config = dict(
    head_dim=64,
    parallel_block=False,
    extras=['capped logits'],
    init_std_up=0.0207,
    lr_mult_up=1.32,
    beta2=0.99,
    decay_fraction=0.912,
    max_seq_len=512,
    max_steps=4513,
    dataset='wikipedia_en',
)
Each number is 500 + 25 x the weight over its row's rms, rounded and kept within 0 to 999. Layers, rows and columns count from 0. Numbers have three digits each. The size before them is the row's rms in percent of the matrix's.

# up: layer 4 MLP up, 2304x576, rms 0.0299, rows 2197-2228, columns 96-191
# down: layer 4 MLP down (transposed), 2304x576, rms 0.0171, rows 2197-2228, columns 96-191
up2197 094:538509453486485488507548479474456502491505491480446500451490514491544489472522481499462512514471481474463496466483478488491474480549478527453539477473487491473527550511542492552475517477513506501509509481483479458571481521474532522502523520516474507513504476471522489512506495447479513497
down2197 084:519524487484503509537480512535456511508475521468485496495451535489481529513480475513477525524467507467555547512461487553493505505536507463528494523496503476473462493527473489512508498477494529519519529490506520484510489521512533521463467533487515449503492502470501466472505493527531467496
up2198 102:474482529465499514545476499533481490517507558470519524464508461536510501542496501499520487466489466493483510516493475528501513537473468447523522484518509512477490523467521499508493527520504457501542535460506483531574508552483484458494508493520524503503499499530516545482460515482494514483
down2198 107:493526463520512503498482494522509506486511480490499519546529471538517507506467513539480496489520512510509513509524462466556443496480529493478524470475501464484496507488496550512573485471498450502486511485517478502507504508531497544524522498488506498505468531520502545503475490493574497495
up2199 105:534525503462462503528504474549513508485542497468531549523481490466497507493496544508494473497489524471478464490500517484495527529462499506517487458516509505510484545479522516484491529524491499514507504493522469488546490550436493472482497528507489496518475534483550502484501495487486486475
down2199 098:526499496548497527522490501506513479512498512499455474466521497470477512474486510543556498472507490531495493458534517498485513479460509508508513528482519456523489494524489501451451498474455542476503485523497500502493516504526506484521498480516484482478482489489472480495492514503468494484
up2200 095:503491486501517510479474525507466476490491501488494527508494497516522547521495508469467488461501530526505473450453524514520471530503505498488474490525472516478563501515456493519494521454518489496479462520490483504473461503485540485529522532504532482469493497521486500487502497496493547498
down2200 094:515511499550488482512548471521484501488475490530526492495496518507522518453456549481475507472517492490531506499528492484492483511525515506492514481487498474480516517474500476490518496536483491484503480485515475475484538521483514559462483511477531513504534497517509514501507493502531533573
up2201 097:529503495538493507507490517516523524463536472501499508499501512487526500473515499509502518482505485484490486499509563517472541494517496487503504470483523541474451484489500495494469483489518519545464531449490490519522510494482506509512496503502489530551522476502461505520491504448509497439
down2201 086:458485503530518465509538498480482479515443524488503511521535480490501497504489519486472487485465475459497472524467483499501498540531488489459500484483481467484524477528494478515483471502494472502535503540530522468506504544491522518530482443511534464466506460477486482455508510467500533501
up2202 093:510462503533464492477463507487484494479524451476511511528490509502470550535496547486478515477503492514485500551473485512498515518503488530477485499486513489480533470539545514477473503504550477467516490505484466502515469540476500535495489497490521536523495491485529498484498517496522499527
down2202 084:476515504516548471531494479489530560505540513515460507501543498502532502469457463471486494499493484496491497495514503472535501502468519490486466496511478518514455460488527505525510493498507501527495483502475466475506500503520502498473547525504506479498497556479561452517463500488473467495
up2203 094:531495520487487526520527518506508467476503507504507535496504477537488520432509518504446489494507504522495502481472507489517503475435460488424459503492534492468501484540489495549530532504462471508484468508500503509492458536506515491527510524494519498489434490476504472515482534502547492505
down2203 099:520561503482480526513515507503463501508538525506504557504554507530465484588471502512462503469521480500517533523513504493506541488501516493534517502519532479542503440508464467492532447539465500518521480513494512488494500485479497491521496534513495514487496514500491467526494488531475499493
up2204 100:471506505506525517505494460510490473540583547505520510483546449526454523462519470464550526482472477507471500512508488507514485504491496464480526483482492506475497495450566507535484479489509500465484500493483499524518499535501469488455506522495493488483518506482506501519514504490490513535
down2204 104:499521526458512509464518475532521550477460476504533511477475545501485526523489512556468498508501494508470494520562514482472479507502498527486493527490503504522512473520493483455500490473491500481507475533525505523476489521480494508531483475464470499512473484491495487508464494480483488454
up2205 091:508503511507527497513486549502523515457516514480473490488495499525525535505500482490481528500565503542458497511512447505478522500513470481487485502528496521511523458558497495538484529502476491484513453524491476444501482538514521506465494503519517528507504524494461476484537513501477451515
down2205 088:439512489474530530489522527508534521486478477473501525505524455530481518484475475509510483504505486540475474471500447503484540541457499445536534522508505469516505490509476528489486488500477458461509497471518519459501560535570499499447546531552478520511475480480473482505493507487484490535
up2206 098:484514474532551487495512503533479506506498516482570515534487506513534554524497475433497469497486504497464498490524471528467502489514471492487474520534535465501488486508500480500511522510491530510469503516504528459500496528514525502461542476476473442489517504524533467500491477492488462501
down2206 101:504494522516513482533516500471526511493525519484503521482511502519513531520442481497495518515505492474488504495541499520489460511461479487483519527511544507484494540491501427538507510463505522478517496519489543477518469478477508495514470486489542480471519472508489461546485476490441534541
up2207 099:490526520506524505481489472532513498505548550502483518511510500495473492519525468506533542503535467518497521512503489490505530452472483535492483517493523508503528496451482465503516502529499462478525490494490494490521513507495510484457509523518487535488501495495447492485535491499455515519
down2207 103:505496569474493511509494474478485464533492475507490485489530494488490527557536505503500496532573494493537506498482470553488477492490526498494520514499473488505514523480516489513490498495485476483493519500497471511516479445494438512512490482498509476490520505486460483498475512504467517506
up2208 100:475502502473476517461518501498553482483519495494503514485505476498520491499482480511475530500526506502499479487466511527545526522486519492494505502466541497490525551553513511559500503514523492456518500514469522517503503543501562466482504477517518494532507490544480531504526510511475544535
down2208 110:482503491492477532540470484525524524462492541508501517493538489509498475510492482494499560521462545546472510502457498492458436487518483480499474523462484533509501481495554489514500508516456491511504532489489515485512533488506469476502435477482517496481505481480520464505494466554527459423
up2209 103:511474493492521512499483477524490514445486519497490566503484473537480455512517512551448526487473515532484484526509481561455528544542473504533465475498503537446513510481525548516514540515501523496469475505508532508502526484509483488484499501503552494506508460478509463475496522518518523455
down2209 104:497513521440492479527449516485425506525472497538488510532503488476541509487558525535493547520498515470477471527493472522516488490492529498525515500513501474530487532497500531500467469493474496529539514448512473549536470483525514531503555496514527506457511488526519505532491529521507503464
up2210 100:483551521487482514472451502517502514470493500521544528480533506491489493518542495507470484454475473470464525531503484478508495498480514494497469461534482515511514467476509536499490530493522511509488524497508510485483491455512483541538519479511528495519506535438527485495520549512469495538
down2210 102:502490524513507457483475508498505563502472452488409500574451446501490510544524494517500486509495531516484504502539500510497537497521499508475482529456483484468472469531541567545497523506472486503527479535503523503521484560474504475451490511526527487520526500494555519489493496480511504481
up2211 092:512525530513507480460496517508508518471512538477485519522521490459509525548532477470456495509524510526521521500520520509496481544563497476469519486494506509481565538503497539517511468494543499491494471526484460491517540490472514490509493531520500490514462502532463456538513523495497488509
down2211 084:548515509517577458568508475507506530503449464502469527510537495472479491521518477501517520499475494471541473522490512522473525521440515496484483518530528487496461472482504537501454516481486500493499497497501497447512483524521520489460486503495534488468506492506472512465509498515470466519
up2212 097:508495484496501476548492550504512464510488508531514559485528525553472518513546522492505546465487497492493490483524516466511540506521509482491489501530522481535556499521543502458479501486502507502515498501489480446505537497470522500492495529485497511527491499463513483468489476516453545443
down2212 098:510510520512464470488522465505485494496484543508497532488512480509536512518465492466484532529479531462509489537497480501528496484427502456490479495480468520521510478525465479502481487504518483486532517537521519499520509490537528460494485481528514528538552454527455534471518507461473521488
up2213 102:480530515490521518486505498455499459439451488498521523523508495493500527472497487492538535461536477504495474510472485468490514542505480491484481547512508503493521514495520472488454515500474512522477475475497507482520490525521509540521528501507509508529499529496512412496505522483504528490
down2213 100:455487499503493518462500528552532481540540488486495516486478516513507526541454467505468516518482472512459515506519501507568508509505553462495541512506479457471465499491512521544486483481478491480514494506542470534486513475510492479510482465502482534482517497508551486517483514539508494529
up2214 104:479466438457517483513506497485496463500510505469482514527480526514494537434481533502478540487491509517504489502510501501495492498493524498486485512491510473489481504517561491459547499466486494454482506511486506510507502507486471491466535511473506505493476501504537507532533533495539513503
down2214 105:478469526507490465474550517511503541481529475478516461490504484488497524533477486468506513507515521485515488515492467482521509528528486482502454476503536466479476515477485486449474516554474545478527539516491464486456541466503523484510536553479500489554499528474508503480477499512496502498
up2215 107:493501457461474501507549563487478499481494521465487492458499505505529489522511526497465497501515499524496514508499486493524517481506503501460466494469535473482492546516476528462474486490492525514497455490460547504502472515414528571509499470483506458512508504495522518483481500496530460527
down2215 110:492532530499538521497477475445500511487523470518544472444544516513465474547474502492557472477535490485503517531490496519490544498501492551476557457503516480527493496532453485471508492522463535498519511506483554497482477511502523482515498528459487530546510498477465511473539513441471501511
up2216 101:447516501467489480464535536469520530477512530480483507497520486520510545512456455464541477496534444494474526506514519529494543571481502498513528503495459493478524528493508480479505486521470531506502457501504484455534512478517484492525498500490532448507517527474496483470483501529463547481
down2216 108:535520470497524521463542455527492438526514459476533467497503506462558522533548550484505502509485497478491471547488505487554474508498488547474509526502521453501492468504552494508482506544526518480516477481504510506530481480503485494497450469488488530502493453512520515514477475484451460490
up2217 099:546472497546532518486544533515541551523534459482493524520492501505517516486550528479540445505473492500501499462485491495540514469506493480480533449494493547498489503501513480500507474530534488501491492535496498516477487546448508524507473501488513442511505497528517518515487510489457547463
down2217 095:541533448489548532524470490490518481485500483503479516510533525477499593469516511512477476521555528512469476507496457524502461457527491503506516481516515517521494484498530511455493499426524524479507523521488491508462465477504497509491510513541506494534504495511507451540514493537506473473
up2218 100:478554517501487507524534513477513517514488511489491517483500467522542497521505521468481486494505492487515480536495498514479544475534514554515502541548508521493522500512547546466485474488521506479501508454490497501452499473442486531488506453520508501500517487541549495445531480505487543527
down2218 102:497523509512495513503541460467523495512493499482485542509474523507498474521492501496508480486517492486507489522494525481531521507482486484510530483425475497487523490477534483481442506518457512488481486507501508517502487477527520461510524491482519502518597483484508500458490553511482496461
up2219 104:502507473411565543475461464522570501518466475502439505515516469536484469483504548528509527499533499512476522487535519493507472502511466497492521534495504506504511531520531484486455555558484462497505509471479480512495490548524494499535498463527512492493516488463480484501448497502516516511
down2219 116:528480517466486522517495505525480518463487471493506522503459518519521525544501521523466500532528501506553517492540565508529471520481498514524496492477490531511485457530515495524501476468503487488475524505498518492522464458493497502443521544498496511516513478505503500483497468502482526497
up2220 097:439498507510518470503531488484461521531590488489494523500526483502526517522498475523461543533482507479506497481524543548473546495535509490480475488494524545461514465458547449460478496489545487528469479535478510486466484521506509475472536477502464462476524530470504474511532532490503491536
down2220 094:522491514502514516513478543510492532505499480519494473490437501487507436505460498511493511526486496495534452531486457515488468509519478450462460528461539502473543500506491490506495510490553483478517493478492523481473540487490498529521516485512501492465502497540549551500527489499500458458
up2221 112:517456530528491505510536469505537490477515502460503480510500461531498493534486498574505494463508495565467524500533470493462551539509500501530464477506520536471533540528537497491509504518501499479470503474575516474477507487469513484450480484513466482554492485464482505494465497487484550513
down2221 104:528541517536481487447497511491481539538483527505480482514495443501510531520498494520551455490462491484494503539531459500505513487491476524478520495515493485462502468498521539491491499449526487512522556473518480518503485536525500533504526497482521497474492517526489490477501476470472478549
up2222 097:535544482503520503503481483507502508486476480490473520520532490464517519471500471463525511496441537480514490511483476507494485550522503480443527516521487513476541514497509527502465530503503501521525505506481463510523456496526525477495503491528515464476433502492524516497449523539522479494
down2222 098:496524497472463508491485530485529490517473538562493527476507503549517485489492501549528493491494516531466483494485476492528485520514520526500461549525526460524504495557446436484576528496507473490499488471542522510510477486496509474484476476495475492529496480490449532480506466537482496496
up2223 102:485441481465479498461521499487454493484508532518521507503449479464501443509491538517561470418506420525471498529490460514495488534501520514508493529522493499491485481461489522500431507486520514498506514488504501517458479497510504532471526513525516480499501477521506535542473509490476461478
down2223 104:477492458494459478482475528517541490446482530480478505495531503516472503473458448474451489466507517509445498473472507515499472490512488504560507489490504487462452522486557476525518531504509496509523527523472471534560487465460469504523451498470521544495473524473488498484518474502497530536
up2224 086:515497532492510495500523461506502523503462530464502536562490478557524510471476494500518497557502506508500489493484535460486528538484543507496465466485471524466526506486488501517504542560495464476475507509504513501491494517441531511511475508511517521501512492545444515473532496517487514515
down2224 088:525480482505490541505494464530510506502471459500528487523507509524452504515508495511510505473452507486513477476483528511460497475498475515506464519508510477499501501487468549488560521557492472520537424488524509507480512476516486490463470523484508513485511468461535466447488512470488473523
up2225 108:505454512506514530521468484541518469505513566439530490504493499541510516485548499514564478488511482573472529552554479506513517480504514493514508516550480456505543466505498495545521523550521507488477470447476525460513499495477498525510544492494438470480479539491455506492471499473516533475
down2225 103:461507496543512515497492522521506480540501528533488492516492471514462537486457497479495492516503475519492535483517473495501466500495490442485506486500471482521491487491499561498486523481515504536484543533497473496479478491502489476455471507483528483491512503558482499518526470497522490491
up2226 099:492506522478490522470482481547518499511525491520485478481514449505475535486497536469449523486524480472529503512514515532455502553534486476538500534473489488465521508500524492523485516532497526534487476437466511488473484538511505453491521490508534438516487536514533481423477471467502470519
down2226 099:533532482500474506540497508442457505514454473466575497518470510493485510497481499497506489490490477526485502502487528470540519501542533533515458522487452497543535515520511483490500540474503502503519469496522460513522481497538474482553472555474536497475517563539491515530505544520502481484
up2227 103:496516534477480520461513526490527474471472490502480501506526476487523492518478477505511498509454470472502486528472523549493498508520491526476499515515505525472502480486523561523537491527481532472524521485507552498543530525510506496482524473543472507523502512506503495534488529532505535513
down2227 093:524488464536530475580498505467531546506511551502495503477472518517510472509483477525505569480520493477497488471539484485492487522487487485468487543447504517455465491504483496485520479499497514486502526535498497520450489484486488479530467488482538491488511486487500521529494479503519505516
up2228 109:529512510515461537447481504496520501458476476484465483512491508507477484526520492508498491478465459509485529502490544461502511504515517540516500509532505496486481482532507495510467524512497481510496503499497480499496472488516464523485474525485518527490469520514500523502495510513478477499
down2228 111:525498510481501489540504491540453483511495512516461549523538543443502493503518520535505452554496538468451497502496532567514522458504519527484494453488535515468520534508511537532491471507509533498479513521479504527506495474506526487523516506531506486492534500478473534501515472544531501533